Weights of a small GPT-style language model, trained from scratch on English Wikipedia.
Architecture: rotary positions, biases, embeddings untied during training, attention and MLP in parallel, some layers without attention, local attention windows, shifted keys, gated attention, capped logits.
Each number is 200 + 40 x the weight over its row's rms, rounded and kept within 0 to 999. Layers, rows and columns count from 0. The size before them is the row's rms in percent of the matrix's.

# layer 5 attention key, 256x256, rms 0.0879, rows 141-168, columns 0-127
060,220,129,247,260,182,259,178,200,188,277,189,179,146,247,204,234,239,223,159,129,249,197,164,256,254,254,260,138,243,190,191,133,222,232,138,127,157,220,185,146,213,214,240,149,183,202,99,266,230,215,232,214,223,159,194,157,194,257,139,236,202,179,106,208,195,248,235,215,188,182,200,160,230,231,226,227,220,188,194,289,188,165,253,144,229,163,183,190,270,267,187,143,165,174,199,277,143,200,274,234,132,195,228,219,192,215,171,199,158,139,165,240,122,128,150,241,149,235,184,184,310,223,230,193,206,194,232,180
073,195,152,198,267,199,197,188,195,168,226,169,216,209,247,158,155,187,263,275,183,226,248,179,136,207,227,201,114,263,220,235,246,150,239,175,170,240,156,171,188,178,159,149,139,172,320,168,264,191,203,215,191,219,232,165,166,171,277,211,250,269,209,149,200,230,231,229,183,215,163,227,199,257,122,169,208,303,195,193,242,216,173,222,209,246,210,253,169,165,249,212,231,261,173,169,237,140,176,220,203,146,202,137,271,287,238,188,263,157,199,197,109,135,173,201,221,197,231,165,127,253,204,191,220,259,196,226,171
065,243,104,158,191,209,195,156,166,231,163,264,193,179,246,151,149,183,173,191,202,134,262,232,188,235,256,206,186,168,203,283,145,193,214,227,108,208,182,157,273,206,90,190,196,236,215,243,184,161,207,233,212,185,216,277,171,227,206,136,150,190,254,233,239,195,160,183,195,259,275,144,169,201,284,162,236,202,181,204,249,190,211,201,214,202,213,274,185,123,232,317,213,249,212,260,142,154,145,245,188,204,128,218,216,268,201,241,201,216,149,178,249,176,201,226,144,230,134,195,223,216,199,239,251,261,203,234,153
071,207,209,211,210,260,198,262,215,206,247,168,198,244,150,211,119,168,197,167,179,210,235,222,239,206,178,217,129,193,300,245,225,225,233,205,235,194,245,180,179,174,239,198,306,159,163,213,214,181,198,162,221,228,263,266,227,144,201,163,139,244,192,179,172,172,233,246,255,219,211,238,193,207,177,192,181,208,221,178,180,225,247,223,185,151,150,252,124,216,164,165,197,151,171,232,208,283,227,133,185,192,231,214,198,231,276,214,164,220,159,215,201,267,201,157,122,200,249,217,192,198,151,133,197,139,119,275,169
076,201,208,211,228,225,211,200,211,218,275,148,156,238,162,266,161,202,201,184,210,201,174,158,270,222,192,222,246,188,216,140,178,150,181,151,275,155,218,217,204,122,268,213,204,201,181,171,143,185,221,208,167,189,198,156,227,189,111,230,233,173,163,234,182,208,141,185,206,162,223,191,201,145,131,213,143,247,231,162,210,189,208,181,251,227,232,229,193,211,140,176,192,161,261,222,237,309,165,169,275,228,152,246,196,271,196,228,122,195,130,79,255,224,247,173,178,203,201,270,237,236,213,159,144,121,247,197,231
078,154,161,143,220,188,242,218,194,126,219,173,186,202,190,194,218,210,232,245,239,224,218,208,171,182,216,208,177,149,238,214,203,210,176,216,215,212,186,161,189,225,211,171,232,214,207,160,209,245,245,246,212,201,133,173,221,260,212,227,212,234,98,256,239,217,239,215,180,177,192,181,183,218,219,264,192,165,147,175,243,155,251,253,155,171,213,191,260,331,209,174,167,131,212,173,190,225,227,120,315,241,282,282,137,234,146,235,243,199,135,133,130,190,147,156,181,114,195,233,230,88,149,194,272,203,258,309,204
077,205,219,211,222,171,224,225,149,124,242,151,206,228,239,297,259,157,209,245,167,213,190,190,230,172,207,178,187,179,164,188,218,215,220,248,200,201,202,159,206,253,239,253,223,240,189,214,212,271,196,228,169,157,161,268,205,183,241,175,257,262,164,238,260,188,173,182,149,121,226,137,154,211,220,168,251,203,117,242,200,221,226,189,39,248,157,187,196,266,288,191,241,202,150,154,241,182,164,179,192,143,186,246,185,251,178,189,198,162,218,208,199,153,233,182,218,166,197,273,236,248,110,277,190,190,157,166,225
078,117,127,165,164,148,164,210,178,220,228,142,216,231,221,188,192,190,219,256,212,179,210,228,164,139,197,244,239,187,210,187,210,189,169,254,230,246,209,278,217,263,169,203,191,232,166,272,222,256,242,186,157,221,228,201,171,184,129,198,171,149,214,196,282,212,229,115,175,164,192,156,220,161,157,242,192,226,219,214,201,282,248,191,231,185,184,133,290,253,203,195,184,158,227,209,194,186,236,142,125,201,217,84,154,262,145,256,201,173,221,172,199,159,218,158,219,187,253,258,187,245,152,220,240,206,219,257,236
078,233,212,203,312,175,213,130,211,242,159,170,158,223,233,173,206,179,177,237,129,175,239,194,137,214,176,205,181,172,199,214,277,162,147,123,202,229,197,184,179,114,137,192,155,202,220,241,229,150,247,238,177,216,208,247,137,226,247,248,205,127,188,167,238,262,172,245,146,168,203,153,265,230,198,155,260,257,144,210,266,197,172,236,180,225,210,201,179,159,192,242,172,303,145,198,193,175,189,162,197,127,122,116,257,173,198,202,198,232,183,196,196,208,214,181,216,215,277,236,151,201,242,185,252,166,242,171,165
083,191,217,253,206,263,143,247,193,166,207,135,174,245,167,225,183,135,139,174,213,197,145,232,245,173,222,125,197,177,213,219,294,222,222,141,251,116,190,232,175,172,191,186,216,138,150,173,192,169,145,303,225,209,218,152,197,96,181,249,195,116,255,198,217,176,214,232,256,199,171,176,215,195,169,181,214,199,163,221,202,161,218,183,230,194,133,219,232,210,159,150,159,171,234,267,176,293,296,150,329,153,199,157,177,184,162,246,164,214,155,259,203,195,116,189,174,217,213,282,317,144,198,198,207,195,255,199,164
076,172,262,160,186,188,167,178,161,189,283,209,144,210,175,223,162,227,202,290,118,109,288,184,193,218,223,164,199,204,225,200,225,264,194,214,245,216,281,211,136,129,192,261,272,243,228,244,281,141,179,176,172,175,121,188,219,241,195,189,255,259,125,268,157,227,219,228,255,210,134,203,240,186,198,171,219,202,243,270,134,140,147,206,243,195,140,215,161,201,173,212,218,210,196,218,205,162,131,167,172,192,260,168,261,279,214,195,99,172,179,247,179,222,189,229,167,206,229,172,286,219,222,177,165,143,219,240,199
078,196,206,167,223,215,163,166,166,156,226,150,241,157,191,238,174,139,174,238,214,252,212,212,214,194,182,131,108,254,227,225,159,215,249,247,182,206,257,205,163,251,196,227,200,207,174,234,176,233,257,146,190,243,186,241,216,136,167,207,208,158,144,179,204,213,211,106,154,216,192,238,181,236,176,168,190,189,180,267,201,204,192,227,215,254,167,217,228,188,222,161,211,148,245,175,154,242,224,155,220,163,178,180,145,292,143,181,324,166,162,145,133,147,209,232,234,160,242,194,248,216,224,229,196,221,222,249,246
080,231,157,135,162,318,218,190,218,202,188,232,148,114,189,224,253,259,238,227,177,214,239,171,146,188,260,128,192,146,214,188,202,168,177,234,191,212,199,188,208,229,196,231,182,187,237,306,209,142,200,211,229,187,171,187,127,218,181,189,242,221,241,193,260,267,206,192,253,214,233,196,153,185,240,190,127,180,215,253,168,133,163,187,158,265,227,209,186,271,227,276,146,138,194,169,169,156,247,183,248,156,150,243,211,252,175,207,231,179,266,128,206,202,208,164,260,155,168,147,212,191,149,202,260,185,249,178,175
073,211,183,109,204,170,234,214,149,184,131,186,135,206,173,220,255,289,159,195,158,227,248,151,198,223,228,210,247,201,174,131,196,202,149,185,242,311,247,268,123,151,215,248,219,270,195,230,266,242,255,228,161,254,135,191,180,223,191,220,281,277,166,179,272,187,238,247,146,161,177,222,270,185,185,258,143,187,146,212,183,239,195,143,214,188,235,240,202,258,200,221,174,150,194,182,128,183,223,151,195,202,211,289,181,199,187,223,117,222,225,222,202,124,207,188,163,133,163,188,212,78,192,193,289,152,249,283,219
072,164,221,226,241,242,138,235,196,209,236,209,268,213,190,222,236,215,169,177,144,227,203,177,248,203,232,181,210,231,260,200,171,216,196,186,187,148,225,226,206,275,236,170,288,251,202,232,254,207,226,301,221,192,211,287,260,268,206,174,185,256,201,192,210,182,194,259,149,255,210,194,212,243,176,183,190,230,237,151,216,258,285,239,157,70,126,206,201,169,168,233,232,252,196,219,167,229,265,188,194,249,167,98,142,193,197,88,191,229,228,186,126,228,252,244,178,172,258,175,214,196,138,178,178,202,168,212,247
085,138,219,198,170,135,160,150,242,178,241,223,170,209,234,217,237,201,171,208,160,91,263,165,132,196,214,227,213,234,116,165,189,254,151,173,293,112,263,206,234,247,192,217,182,119,273,198,234,258,210,259,209,135,143,196,178,259,174,291,220,189,140,147,235,199,177,238,203,220,184,175,155,225,260,173,223,207,178,226,227,268,188,173,137,287,199,176,191,268,229,213,239,255,199,184,223,156,123,185,213,172,165,185,217,172,209,165,203,94,279,185,159,163,229,188,202,231,186,214,149,149,215,157,226,208,217,193,214
076,210,171,245,185,163,254,91,238,229,150,169,169,261,217,239,250,203,184,157,203,220,196,209,194,266,195,138,249,160,198,239,186,268,196,194,251,157,159,182,240,224,219,168,193,190,201,213,159,189,184,127,203,134,259,211,251,130,189,168,149,139,222,218,166,212,179,212,226,241,177,175,204,149,190,256,216,187,232,218,244,258,162,125,279,185,230,180,147,201,194,230,204,163,174,261,186,231,146,208,173,176,181,181,242,94,157,244,213,301,191,203,248,242,277,239,211,215,234,179,226,247,238,208,193,258,190,216,254
075,207,147,233,161,146,197,259,195,232,157,190,250,144,259,117,154,201,151,204,225,148,170,201,263,234,261,189,160,210,205,226,139,168,145,231,135,210,241,215,147,174,141,178,224,202,152,247,140,177,184,163,224,215,288,274,252,182,176,217,221,237,202,217,143,222,202,213,218,209,229,167,218,153,156,137,189,170,195,231,209,133,248,240,199,155,189,217,239,82,217,249,175,234,185,278,207,186,234,260,200,190,102,235,203,147,234,173,231,238,214,161,237,215,200,187,196,224,235,204,205,155,256,231,110,216,239,157,215
081,189,138,174,170,178,150,212,99,237,212,243,186,154,191,248,260,208,224,203,157,200,152,228,206,241,197,167,210,290,171,185,128,207,194,205,194,135,138,222,180,256,230,220,177,211,171,163,171,287,175,205,221,252,158,225,176,200,122,166,231,200,285,178,218,201,214,202,260,322,156,200,177,132,121,178,214,161,258,209,204,217,202,245,226,197,212,189,246,236,160,210,217,144,237,237,221,185,138,218,247,166,217,227,147,154,224,163,273,150,221,209,204,201,176,137,155,111,129,222,234,227,142,207,192,186,194,243,228
046,206,201,208,192,192,251,178,164,193,265,151,201,285,234,238,290,171,196,209,192,183,168,155,241,205,169,222,165,194,224,156,193,253,138,220,188,160,208,211,199,175,153,197,259,228,191,130,207,168,261,213,198,192,195,216,177,229,210,149,184,253,177,190,179,190,249,146,267,318,189,186,217,201,147,230,223,209,229,251,211,239,258,167,152,203,279,142,247,138,214,229,270,215,203,174,144,230,193,243,253,192,205,263,230,175,115,196,174,243,268,207,181,232,147,116,152,194,249,193,194,208,224,212,182,275,162,155,223
033,243,191,156,197,189,197,168,264,184,230,127,200,250,210,180,230,141,217,232,155,202,115,189,250,190,207,253,232,271,166,157,180,262,114,249,189,194,216,185,186,201,173,190,171,192,185,185,168,180,267,301,157,171,229,205,166,233,220,186,186,216,164,169,112,174,265,203,199,263,208,224,182,209,198,233,181,161,204,232,125,195,198,188,196,160,267,128,250,195,254,200,205,170,168,179,132,251,197,129,233,216,255,232,191,238,135,199,139,207,267,241,120,293,137,164,195,205,218,258,168,166,234,198,203,164,167,172,219
045,161,241,239,192,252,262,205,180,193,286,236,226,264,249,222,280,231,81,189,227,138,186,160,266,172,216,234,223,169,196,257,178,271,165,108,280,198,222,225,226,170,140,183,228,166,200,190,221,164,240,195,223,217,194,127,213,140,143,179,213,177,234,240,133,205,189,180,226,182,168,215,121,251,169,164,194,253,124,200,213,231,220,192,179,197,246,174,213,126,215,252,247,161,228,136,146,185,237,291,198,209,254,202,127,239,257,207,204,177,185,162,156,171,191,164,189,164,209,206,312,176,211,216,208,205,167,208,194
041,201,176,177,217,117,164,131,221,165,227,184,152,177,179,194,131,185,263,289,129,218,177,170,172,204,209,212,150,248,239,175,232,284,179,222,228,75,233,215,234,188,253,245,224,225,236,220,186,226,226,312,150,203,221,204,170,173,233,221,223,180,255,204,173,145,205,195,171,289,202,163,238,207,181,200,153,173,225,179,167,193,161,204,187,137,214,126,204,241,214,154,227,204,200,247,294,244,220,132,250,205,229,222,218,154,162,190,148,233,164,140,151,308,234,175,181,147,250,193,142,184,167,210,198,167,262,222,191
038,192,192,208,127,208,195,265,144,211,204,278,200,187,217,242,254,289,164,172,247,196,215,221,186,186,214,139,298,202,161,264,230,226,208,193,224,134,125,127,177,203,193,219,171,183,246,192,198,184,187,115,149,184,146,150,217,237,184,155,199,274,157,213,267,276,240,179,228,148,161,215,212,161,211,180,264,169,247,230,216,194,247,255,240,251,168,255,212,175,232,231,159,236,173,172,176,157,179,185,146,233,152,186,180,168,183,224,258,116,151,218,198,181,223,261,258,191,155,113,182,245,265,168,193,227,210,147,253
042,235,232,181,227,168,148,120,258,201,156,152,185,135,147,188,213,223,231,271,177,174,175,244,177,194,177,229,116,271,185,131,177,193,193,164,80,138,271,214,252,219,180,187,258,230,145,236,149,261,216,243,174,192,223,233,188,199,227,191,222,179,246,200,273,157,174,175,214,236,227,227,250,233,249,198,154,201,155,137,222,180,159,190,153,155,161,229,191,263,159,141,238,212,233,247,175,213,219,196,239,221,235,193,249,173,270,180,161,257,245,186,249,315,211,190,203,246,211,208,199,89,144,261,221,137,153,223,199
045,195,295,265,160,205,163,210,186,184,116,272,186,132,173,141,194,202,180,200,160,160,207,196,204,178,179,210,243,161,189,174,186,151,193,215,200,181,159,139,257,170,153,186,198,241,151,264,146,229,184,226,159,211,257,217,182,241,140,235,135,250,179,268,272,230,193,161,194,177,188,188,270,157,270,218,146,167,192,106,240,215,154,246,284,152,190,213,238,170,180,217,233,145,243,265,230,185,259,182,151,278,201,246,178,180,190,220,180,218,141,232,217,254,219,241,194,116,156,195,220,177,168,159,217,162,207,210,260
042,188,175,270,177,184,224,227,203,193,207,98,180,155,248,183,221,174,221,230,179,246,157,168,104,259,227,156,195,222,205,200,285,190,157,178,204,218,135,171,174,177,176,181,142,176,200,163,235,132,241,226,184,254,221,124,204,190,189,241,249,250,245,193,207,191,198,269,182,251,195,194,282,138,235,171,205,295,276,228,238,172,174,243,283,280,216,176,254,169,252,214,266,196,191,214,239,182,225,164,206,225,228,281,131,225,56,226,257,191,224,196,200,226,191,185,208,129,195,233,199,247,210,239,197,268,263,194,261
058,212,180,168,182,171,192,207,164,122,221,193,176,184,219,172,201,165,234,228,230,241,172,169,116,198,218,99,178,233,208,190,246,170,220,179,213,245,72,194,148,183,156,214,120,225,265,229,202,226,255,232,146,218,155,148,176,206,225,218,251,190,176,156,241,251,206,192,190,196,206,238,213,102,222,187,177,191,247,193,250,175,200,264,237,301,226,181,310,153,321,267,171,215,168,229,215,168,95,156,215,209,233,192,266,255,137,218,230,155,174,236,168,178,183,231,216,159,191,199,157,244,244,235,184,270,275,173,170
# layer 5 attention query, 256x256, rms 0.0873, rows 142-168, columns 0-127
078,213,142,160,237,158,174,222,126,219,150,197,237,222,281,187,226,117,290,228,203,204,264,148,165,236,178,193,158,146,163,184,174,203,188,157,136,228,119,211,213,173,156,178,176,224,204,154,241,247,172,209,224,145,222,181,188,214,195,202,162,137,93,159,236,227,186,220,178,211,101,156,230,214,222,199,259,222,177,278,249,214,270,243,231,203,144,209,209,197,215,239,228,217,207,185,186,122,224,195,128,209,161,196,186,184,132,241,215,167,211,141,94,140,224,207,245,168,231,177,205,189,213,251,290,202,201,257,177
078,180,269,206,188,258,167,194,273,164,306,207,199,185,188,155,209,198,208,190,247,160,223,198,237,151,231,156,210,236,195,206,122,215,185,171,157,226,161,184,236,180,144,219,212,217,141,196,134,249,103,163,266,192,240,209,193,226,205,212,157,174,290,247,276,118,204,190,200,166,234,242,164,222,183,186,177,216,189,215,170,234,116,206,133,245,150,194,181,216,245,201,278,144,185,198,164,207,182,250,222,187,244,217,210,181,231,168,197,211,224,238,230,238,186,173,250,138,95,149,240,204,226,210,262,189,259,176,189
079,182,255,181,195,264,249,210,204,190,184,180,277,244,251,213,294,278,164,162,191,163,176,158,216,105,202,192,199,193,189,207,183,202,238,162,188,171,232,177,266,185,152,142,218,278,230,181,177,185,116,306,232,182,170,204,204,210,211,242,194,207,156,314,253,155,142,189,202,140,197,281,189,189,196,132,210,81,173,198,163,240,108,152,144,225,231,183,166,223,158,231,170,246,243,251,215,237,184,189,190,84,199,193,225,174,260,222,192,239,235,200,188,226,210,146,200,240,148,140,215,175,227,177,206,194,166,201,136
084,146,170,142,166,148,248,222,200,151,195,206,169,217,152,245,171,207,176,153,186,182,159,194,197,122,97,198,199,251,204,193,236,216,266,226,215,238,284,154,224,203,157,254,180,228,262,174,157,226,196,159,201,161,137,195,194,266,181,162,171,188,139,224,200,207,212,232,172,187,184,190,238,156,196,255,156,151,174,179,196,163,197,87,222,163,163,200,145,270,179,178,152,226,219,249,162,231,187,187,217,218,205,172,154,218,282,177,183,240,199,230,262,250,199,163,154,226,150,207,224,154,196,267,170,188,211,241,190
083,258,231,146,260,182,174,246,202,282,122,195,179,268,199,256,148,180,212,200,194,220,246,211,171,116,184,224,159,258,173,218,162,163,199,247,191,205,221,209,216,220,175,249,144,220,162,162,123,170,211,204,183,202,122,227,203,231,214,167,232,193,186,274,224,204,175,166,246,263,131,238,221,197,221,245,177,180,187,201,189,250,228,120,263,247,130,212,257,105,251,197,175,213,177,239,196,213,224,242,184,250,226,132,217,158,174,187,161,201,297,235,198,215,272,117,183,216,124,192,232,202,150,205,189,153,158,226,150
076,180,273,195,236,228,167,208,168,152,166,174,200,219,273,187,192,191,199,214,206,190,211,175,311,275,190,184,230,222,215,203,160,201,248,88,168,227,198,241,145,190,136,225,177,240,230,230,263,183,239,222,249,204,181,185,137,205,179,212,183,275,184,155,251,171,211,117,263,243,163,296,210,151,249,169,207,175,202,202,216,134,234,164,277,283,219,193,285,211,222,253,180,162,93,181,220,137,185,165,206,135,183,192,208,207,176,224,155,143,132,172,167,220,233,154,241,139,133,186,257,187,166,142,203,182,162,259,256
077,164,208,201,162,200,229,205,254,237,199,211,195,135,138,200,226,221,236,215,145,205,219,180,272,154,189,174,239,146,188,240,151,196,239,201,170,286,172,147,205,216,153,227,250,166,84,114,251,170,206,189,201,206,215,247,158,210,291,154,203,146,288,185,175,140,235,167,273,243,181,211,193,264,227,201,209,187,152,159,226,191,150,185,193,184,162,202,173,242,146,217,150,173,231,146,278,204,202,209,230,159,234,246,247,95,227,206,175,142,211,243,311,261,131,195,197,224,172,188,181,156,190,218,157,225,231,203,156
082,182,278,256,206,163,135,217,175,168,195,200,270,185,264,206,250,206,216,133,209,183,298,204,162,227,226,190,190,205,133,208,152,153,212,143,213,195,194,145,252,168,247,181,223,172,170,192,172,194,165,195,212,125,228,242,182,221,233,245,196,168,161,244,200,250,222,165,192,192,176,174,212,203,265,232,232,246,191,223,230,221,229,161,225,233,175,208,157,193,288,192,193,178,229,197,199,190,256,256,233,213,208,212,142,272,243,231,222,218,234,135,166,104,194,215,269,253,198,136,265,160,189,201,235,234,230,211,210
077,208,191,223,235,198,172,157,242,204,153,222,166,212,241,268,172,190,228,210,227,204,251,153,166,229,185,248,170,218,211,217,108,195,166,296,162,155,203,184,156,264,155,202,165,210,265,133,156,157,195,131,173,195,131,212,207,230,214,167,184,196,123,177,150,161,166,203,164,211,141,248,216,226,187,222,229,183,141,223,197,192,180,194,218,243,257,218,151,165,261,224,211,152,233,189,202,163,153,289,142,228,114,146,151,192,181,133,213,195,204,237,176,189,302,172,195,178,219,202,172,163,202,168,206,184,193,224,193
086,244,229,184,240,190,234,224,151,205,183,166,259,174,253,186,202,149,212,202,204,234,223,170,189,230,184,255,170,179,196,219,174,168,202,240,246,170,157,209,202,123,88,179,174,226,211,137,151,208,175,198,138,140,262,215,234,118,202,229,183,220,155,204,167,153,269,220,133,176,168,228,219,223,158,183,205,218,127,279,226,249,253,223,217,296,172,198,217,140,155,268,154,181,196,192,153,175,190,210,213,283,184,214,283,213,237,235,125,211,167,161,124,155,230,222,220,207,234,230,164,164,127,205,228,182,177,206,196
088,189,196,109,172,219,153,233,247,159,180,157,215,244,181,229,218,183,197,175,203,134,214,148,164,166,178,226,229,188,235,232,222,236,212,194,212,252,119,161,123,157,148,195,161,276,216,223,217,211,252,165,193,178,66,210,168,251,261,143,182,242,187,222,220,169,138,246,282,183,187,208,198,243,246,184,234,214,185,198,216,230,213,222,240,241,193,175,240,174,246,158,188,180,183,145,184,109,208,225,203,202,232,93,221,165,191,158,141,206,174,238,215,169,227,180,127,159,199,190,202,212,169,182,221,189,153,326,135
081,201,206,134,153,235,263,175,131,176,245,186,211,252,263,202,215,151,232,147,272,213,191,214,164,204,204,202,151,194,221,209,164,189,113,191,273,255,203,225,215,236,219,174,173,187,213,187,253,182,228,249,179,231,192,206,198,186,248,169,211,221,173,210,218,148,190,239,178,250,121,136,273,141,207,240,272,166,215,135,198,273,212,204,210,204,238,219,328,177,240,207,183,177,220,246,245,181,184,155,190,206,236,262,133,179,253,225,271,159,168,217,88,160,243,247,249,185,195,185,108,106,190,136,204,208,189,250,206
091,224,237,206,250,170,231,292,158,254,234,143,251,162,189,213,120,224,227,181,243,206,156,202,229,192,210,177,242,169,191,186,249,164,170,231,292,200,207,199,268,156,215,173,173,236,132,126,210,143,168,178,191,246,185,223,248,178,242,175,310,220,165,299,131,238,220,206,258,205,188,179,274,176,205,184,182,207,212,192,119,233,238,182,224,224,183,205,308,109,218,205,207,192,193,182,209,225,241,167,174,276,237,183,209,261,199,157,217,238,217,118,160,162,202,244,266,304,279,193,180,171,191,204,170,185,245,149,245
076,192,206,275,244,250,199,147,195,199,218,202,148,133,257,232,203,209,204,175,241,150,212,258,173,261,170,164,161,166,214,203,228,194,138,152,169,168,159,183,238,167,231,169,129,231,254,249,159,190,274,137,226,122,244,189,194,215,189,215,190,226,189,185,190,121,235,153,226,212,134,166,229,192,188,187,218,132,191,239,186,182,135,167,221,212,268,135,224,207,190,231,173,231,252,220,210,217,181,196,201,275,205,279,267,156,143,196,247,227,228,156,231,261,122,178,154,272,135,250,278,206,199,106,117,208,206,218,333
077,216,256,263,115,114,210,211,203,200,181,142,196,138,143,174,230,211,176,214,157,244,253,187,254,185,193,209,208,218,232,179,150,238,196,195,140,186,199,227,202,214,227,250,253,190,238,181,171,212,177,180,177,153,212,172,142,199,243,199,143,281,251,240,188,206,195,260,201,170,175,194,159,188,231,197,245,210,171,200,195,99,162,205,210,142,147,172,158,142,226,275,190,184,171,171,157,250,167,178,246,202,215,205,218,169,156,238,120,132,163,259,283,245,170,160,220,204,182,152,203,252,122,238,141,232,104,214,224
081,143,149,196,165,205,136,226,231,242,286,185,217,252,206,236,212,170,226,186,95,166,194,226,242,182,194,196,213,291,290,217,274,108,283,205,168,245,207,145,131,159,251,213,236,211,200,158,194,202,279,184,130,165,148,191,163,211,227,233,236,204,182,246,233,196,249,188,174,205,176,185,170,186,192,167,145,216,189,226,242,178,227,211,172,275,165,216,205,192,196,164,190,213,177,76,158,225,190,149,290,271,156,154,212,148,186,172,134,262,202,159,160,248,172,153,112,227,184,197,255,176,188,188,148,167,206,225,166
073,255,174,244,215,224,254,144,214,211,176,191,191,138,246,208,230,163,176,196,192,157,250,242,183,240,193,236,153,201,195,207,221,169,230,193,221,139,184,256,245,180,254,218,203,224,247,208,223,267,125,183,183,146,176,173,161,211,173,138,167,273,282,138,157,281,169,167,189,249,161,238,153,249,225,196,181,252,208,129,269,256,156,186,202,242,195,251,83,282,183,153,236,185,191,215,171,174,172,252,207,210,247,165,204,193,229,232,260,208,195,235,215,219,219,272,163,178,157,237,182,203,166,231,222,162,297,175,203
085,282,285,153,229,189,153,262,211,253,256,174,195,233,145,143,169,217,245,195,245,180,262,223,183,235,183,206,258,152,174,143,129,250,203,142,204,258,231,258,149,139,140,292,241,203,231,165,237,175,286,195,125,220,216,218,234,242,251,174,214,228,193,203,126,186,257,247,229,125,260,193,184,228,170,231,185,248,205,225,210,210,219,236,225,185,237,153,199,117,220,175,192,254,171,184,161,188,210,212,197,218,191,247,287,205,112,240,139,240,217,189,199,183,203,202,233,191,269,277,152,210,196,188,222,159,173,206,205
058,218,154,185,192,217,222,227,171,184,191,309,213,233,223,283,239,217,197,173,135,146,258,209,193,233,190,249,204,175,230,220,223,186,245,158,179,206,225,276,222,199,143,264,223,223,226,173,173,149,232,238,214,219,184,140,198,213,203,185,162,141,173,252,186,212,214,204,219,231,136,212,136,245,198,167,229,177,135,296,185,183,267,220,109,266,143,196,211,157,240,303,184,186,276,136,96,167,227,235,166,212,170,149,230,139,150,235,158,196,172,160,139,220,202,209,231,289,197,194,231,177,180,230,197,219,161,161,244
059,203,204,177,230,204,217,218,196,228,117,285,200,192,252,250,252,210,234,230,183,94,279,190,222,254,191,236,174,160,198,208,156,189,254,120,158,194,230,248,227,182,135,248,195,243,156,182,212,134,252,217,247,189,227,170,185,201,167,199,178,220,162,206,202,204,171,175,180,247,124,172,168,238,200,170,245,215,157,232,223,184,274,225,146,287,128,202,216,152,178,301,205,171,240,164,132,183,199,244,156,220,167,163,311,144,155,263,153,247,149,194,162,149,136,167,136,239,183,173,197,138,174,219,171,256,147,217,159
043,172,236,204,168,173,195,212,139,114,137,214,223,185,180,310,233,157,218,121,117,248,244,242,203,190,252,205,219,247,261,138,249,158,172,237,182,164,189,170,198,278,300,231,229,200,228,216,210,190,229,204,192,220,204,148,197,189,188,207,169,201,232,230,147,227,174,265,263,263,240,230,191,188,128,229,170,198,174,240,161,200,204,237,189,277,148,175,219,158,205,256,200,189,243,155,156,216,153,210,162,201,156,149,239,151,180,158,295,236,272,149,163,223,215,240,221,234,239,166,140,193,137,207,141,226,204,151,278
056,279,258,211,204,196,207,286,262,231,125,222,206,215,196,214,195,192,260,219,202,127,293,120,175,219,181,248,171,180,158,210,141,166,241,150,223,248,177,195,229,138,86,198,138,236,150,225,207,224,160,124,181,169,156,212,173,241,143,186,176,241,151,200,241,169,205,122,170,127,167,215,166,265,253,145,280,207,167,232,247,253,260,252,182,237,141,222,210,152,187,211,216,182,176,189,165,165,191,211,208,182,189,200,268,224,211,243,96,233,129,221,172,159,156,200,102,209,184,214,227,205,249,181,208,179,132,266,106
062,126,145,221,199,260,203,138,108,141,256,177,187,227,200,235,222,180,145,201,149,214,116,225,190,171,223,169,165,263,251,182,229,187,161,231,227,210,286,200,195,265,314,240,238,140,220,217,227,181,249,221,238,263,201,164,253,198,226,283,233,157,294,177,195,227,221,278,214,232,201,184,223,192,184,219,139,206,171,190,114,166,151,135,145,182,241,139,175,232,203,132,240,203,244,182,257,264,173,154,195,207,228,218,163,195,209,157,259,244,224,216,248,233,260,199,181,194,222,206,181,193,122,203,203,232,256,160,254
060,206,166,232,173,199,169,213,170,217,235,186,132,163,242,125,132,222,266,223,213,220,194,193,195,123,198,225,229,181,108,274,234,204,210,257,181,213,156,212,115,114,147,166,169,252,176,188,140,218,150,147,230,179,164,263,242,186,183,212,197,268,172,142,223,228,235,175,167,111,170,177,220,168,216,132,238,177,270,166,169,221,184,137,244,172,249,176,181,220,126,140,135,237,117,216,277,240,196,107,207,176,169,223,147,276,186,228,186,192,130,222,196,199,174,199,191,136,171,201,185,197,253,211,155,205,232,206,193
064,167,227,173,175,258,151,166,170,189,259,177,200,222,184,269,234,187,170,149,243,268,104,248,238,199,240,160,236,245,268,198,178,217,192,230,255,201,295,166,236,269,289,210,209,151,234,230,187,134,224,200,262,226,173,161,175,189,203,200,232,227,243,170,209,182,175,233,232,246,296,226,194,175,165,227,125,163,147,198,124,171,120,117,172,219,237,169,138,212,196,132,192,176,208,254,257,245,152,193,243,128,162,217,191,207,251,173,235,223,246,222,236,297,216,211,194,218,209,206,262,256,159,173,198,220,230,157,233
061,211,108,216,209,196,287,273,170,228,187,210,189,197,212,258,244,194,155,240,150,222,210,201,196,211,117,246,245,187,217,165,223,206,219,243,149,208,216,283,133,211,198,198,205,171,194,111,241,188,244,207,188,206,144,171,189,203,224,151,244,149,179,164,147,187,159,199,188,243,106,206,197,219,145,274,279,218,189,247,154,167,291,215,233,225,175,199,256,217,212,227,177,193,263,98,179,228,197,192,152,228,196,183,187,127,192,217,162,166,257,244,170,161,224,246,229,288,226,163,155,202,227,211,212,225,204,269,179
064,180,131,176,214,148,219,239,174,230,145,216,239,202,199,233,240,173,194,205,116,192,281,186,228,244,113,233,169,210,271,155,198,235,195,217,197,224,173,253,116,209,198,204,183,205,199,181,263,244,182,158,141,185,164,177,153,246,220,135,209,151,144,165,138,178,178,201,207,237,123,140,206,291,166,236,253,216,239,265,248,195,315,272,209,196,137,218,232,199,259,252,211,187,220,89,184,185,231,215,119,268,205,193,162,152,173,251,181,183,215,153,149,127,245,269,216,241,237,202,201,227,229,190,247,222,229,313,174